config.yaml
num_attention_heads: 2
norm_place: "pre"
norm_eps: 1e-06
bias: "all"
parallel_block: false
init: "trunc"
lr_mult_o: 4.0
beta1: 0.95
max_grad_norm: 1.0
warmup_steps: 200
schedule: "wsd"
final_lr_fraction: 0.0
batch_tokens: 8192
doc_mask: true
max_steps: 9915
Each number is 200 + 40 x the weight over its row's rms, rounded and kept within 0 to 999. Layers, rows and columns count from 0. The size before them is the row's rms in percent of the matrix's.

# q: layer 5 attention query, 64x64, rms 0.18, rows 0-10, columns 0-63
# k: layer 5 attention key, 64x64, rms 0.184, rows 0-9, columns 0-63
q0,094,245,225,164,156,179,228,183,295,180,171,179,133,198,187,173,289,152,184,230,184,224,233,201,188,248,185,172,184,245,223,288,201,157,280,208,157,161,155,251,163,139,188,193,193,155,183,213,243,189,168,173,217,260,193,201,164,303,226,177,184,171,155,254,183
k0,090,215,150,126,152,142,168,242,165,191,245,187,118,233,133,179,187,207,183,225,166,210,223,210,112,221,184,183,218,164,278,205,211,182,199,235,223,196,194,282,133,174,163,211,228,206,219,215,226,225,232,186,222,195,154,251,126,236,150,170,203,285,183,287,189
q1,098,249,149,214,185,262,192,199,195,146,285,178,175,219,153,156,220,202,254,190,234,190,237,213,235,223,183,206,227,194,235,289,199,177,203,120,165,169,204,208,256,166,145,244,204,135,255,210,186,170,161,128,221,190,215,230,65,161,229,225,248,184,210,187,203
k1,105,176,189,203,259,187,250,167,189,152,182,233,146,262,180,172,248,184,269,199,210,198,120,223,137,187,117,207,200,184,132,230,171,170,246,238,219,226,198,205,285,153,139,190,232,163,236,208,173,221,213,193,223,168,152,196,172,215,216,239,189,121,171,269,291
q2,114,185,211,228,232,205,144,217,242,245,265,274,183,221,133,200,149,287,148,266,233,201,181,125,159,208,192,202,95,184,233,189,180,185,157,249,207,178,205,105,199,197,179,232,188,195,211,178,245,185,192,229,195,192,202,250,281,232,132,170,151,218,208,182,177
k2,109,230,249,215,197,200,171,264,214,193,208,240,242,154,169,203,214,232,114,252,275,243,233,141,192,194,151,196,145,212,141,192,191,161,170,125,160,164,220,228,205,238,183,251,273,141,125,176,249,162,238,151,190,179,218,232,229,223,157,175,149,181,262,151,218
q3,103,194,204,120,162,146,231,176,144,220,188,233,209,182,125,184,248,120,166,168,169,215,288,212,180,171,179,124,211,212,242,260,174,198,149,187,200,199,181,206,266,235,200,223,280,170,200,126,250,213,230,202,222,216,169,247,188,191,296,180,163,166,176,250,213
k3,101,202,220,165,207,179,159,250,242,215,169,169,185,184,224,156,170,204,162,156,144,124,226,238,218,245,111,137,153,177,202,193,249,275,218,239,205,182,223,202,243,188,211,219,240,281,317,171,258,153,198,198,259,202,167,207,171,148,218,173,164,225,222,255,178
q4,106,282,199,217,171,190,143,251,189,194,128,268,230,179,202,147,180,239,178,197,274,173,251,145,203,214,243,253,187,151,188,188,214,211,169,183,200,198,236,99,223,194,186,199,281,184,186,138,231,180,161,160,276,165,244,166,239,273,160,214,193,171,233,227,160
k4,104,254,214,253,165,207,154,237,198,204,180,266,199,165,196,207,283,200,222,203,198,152,213,206,224,189,201,93,259,214,189,218,195,166,230,239,177,186,209,226,204,233,200,199,255,174,135,197,228,197,253,138,160,209,222,173,222,224,170,256,182,160,242,196,37
q5,109,212,236,193,265,155,245,183,216,143,222,142,222,204,204,225,187,172,187,235,248,85,223,222,256,230,252,208,226,219,202,212,126,204,193,142,179,222,170,176,230,180,272,207,209,124,117,210,186,247,195,233,159,254,132,190,237,172,155,221,217,256,165,162,148
k5,102,232,203,215,217,179,204,162,194,196,249,153,195,185,281,220,151,199,231,145,148,202,217,114,219,149,215,178,198,187,118,152,167,217,286,216,260,152,251,202,171,244,235,170,205,193,205,190,192,237,179,215,263,97,142,218,177,243,192,173,299,239,204,201,207
q6,115,227,266,187,208,144,175,161,261,181,218,280,159,88,195,168,137,171,170,220,237,204,185,244,134,208,254,221,248,254,164,224,137,219,199,236,252,153,246,162,199,167,205,198,162,284,172,204,163,243,179,218,230,200,228,216,257,224,213,143,171,169,192,229,171
k6,115,247,234,200,164,158,161,208,244,122,214,210,186,217,200,140,150,165,171,236,210,265,187,194,205,262,138,243,225,209,175,186,169,256,168,110,236,158,237,247,240,221,247,157,147,186,172,218,204,208,162,161,204,199,259,304,182,199,163,174,168,258,249,175,140
q7,096,222,230,209,209,260,240,165,201,249,181,156,206,126,107,199,243,154,328,174,148,215,180,223,166,176,254,162,156,215,251,228,152,233,231,203,183,211,194,199,177,221,240,217,226,167,236,165,130,119,182,209,153,176,160,218,248,219,149,226,245,193,191,155,225
k7,099,152,168,234,239,217,160,208,132,188,236,214,202,183,249,106,244,110,234,207,192,173,114,180,199,173,227,166,168,173,176,186,251,274,140,174,215,221,179,200,185,248,193,228,233,230,203,222,224,152,209,182,214,125,195,188,174,209,298,280,251,181,205,174,252
q8,103,278,225,89,235,190,151,161,138,301,248,228,237,174,197,230,166,209,242,165,204,180,182,229,204,239,185,218,177,189,190,182,197,198,230,197,196,221,145,139,195,190,138,158,208,161,176,162,190,216,212,226,229,181,260,95,190,253,237,275,189,228,231,231,157
k8,102,207,213,125,186,121,174,112,178,226,282,211,227,148,166,175,173,196,211,223,197,247,192,269,210,215,237,174,231,185,206,175,162,237,233,221,164,208,205,157,179,206,186,277,269,242,92,160,189,169,170,238,205,180,165,200,179,204,228,255,172,222,287,232,149
q9,102,209,230,212,202,179,207,197,185,133,199,241,143,263,198,179,202,121,214,188,125,170,187,264,192,248,206,201,161,184,161,214,205,283,161,196,101,195,160,219,161,249,183,291,246,181,198,160,237,167,189,272,210,147,212,206,106,153,213,231,189,227,223,236,231
k9,105,197,249,138,161,242,212,225,189,181,172,242,146,235,151,257,180,150,249,196,195,133,235,261,224,213,223,156,177,169,144,270,238,289,159,245,225,183,157,226,186,275,131,254,206,228,243,169,184,166,144,237,259,178,240,213,147,185,161,214,183,227,209,202,220
q10,105,258,234,218,218,264,200,171,149,187,139,256,137,159,236,227,193,201,202,225,174,227,251,173,202,252,170,141,197,203,77,124,227,214,153,202,214,201,182,202,293,209,236,215,167,153,223,237,194,255,139,171,166,243,268,182,229,154,208,193,192,202,212,155,239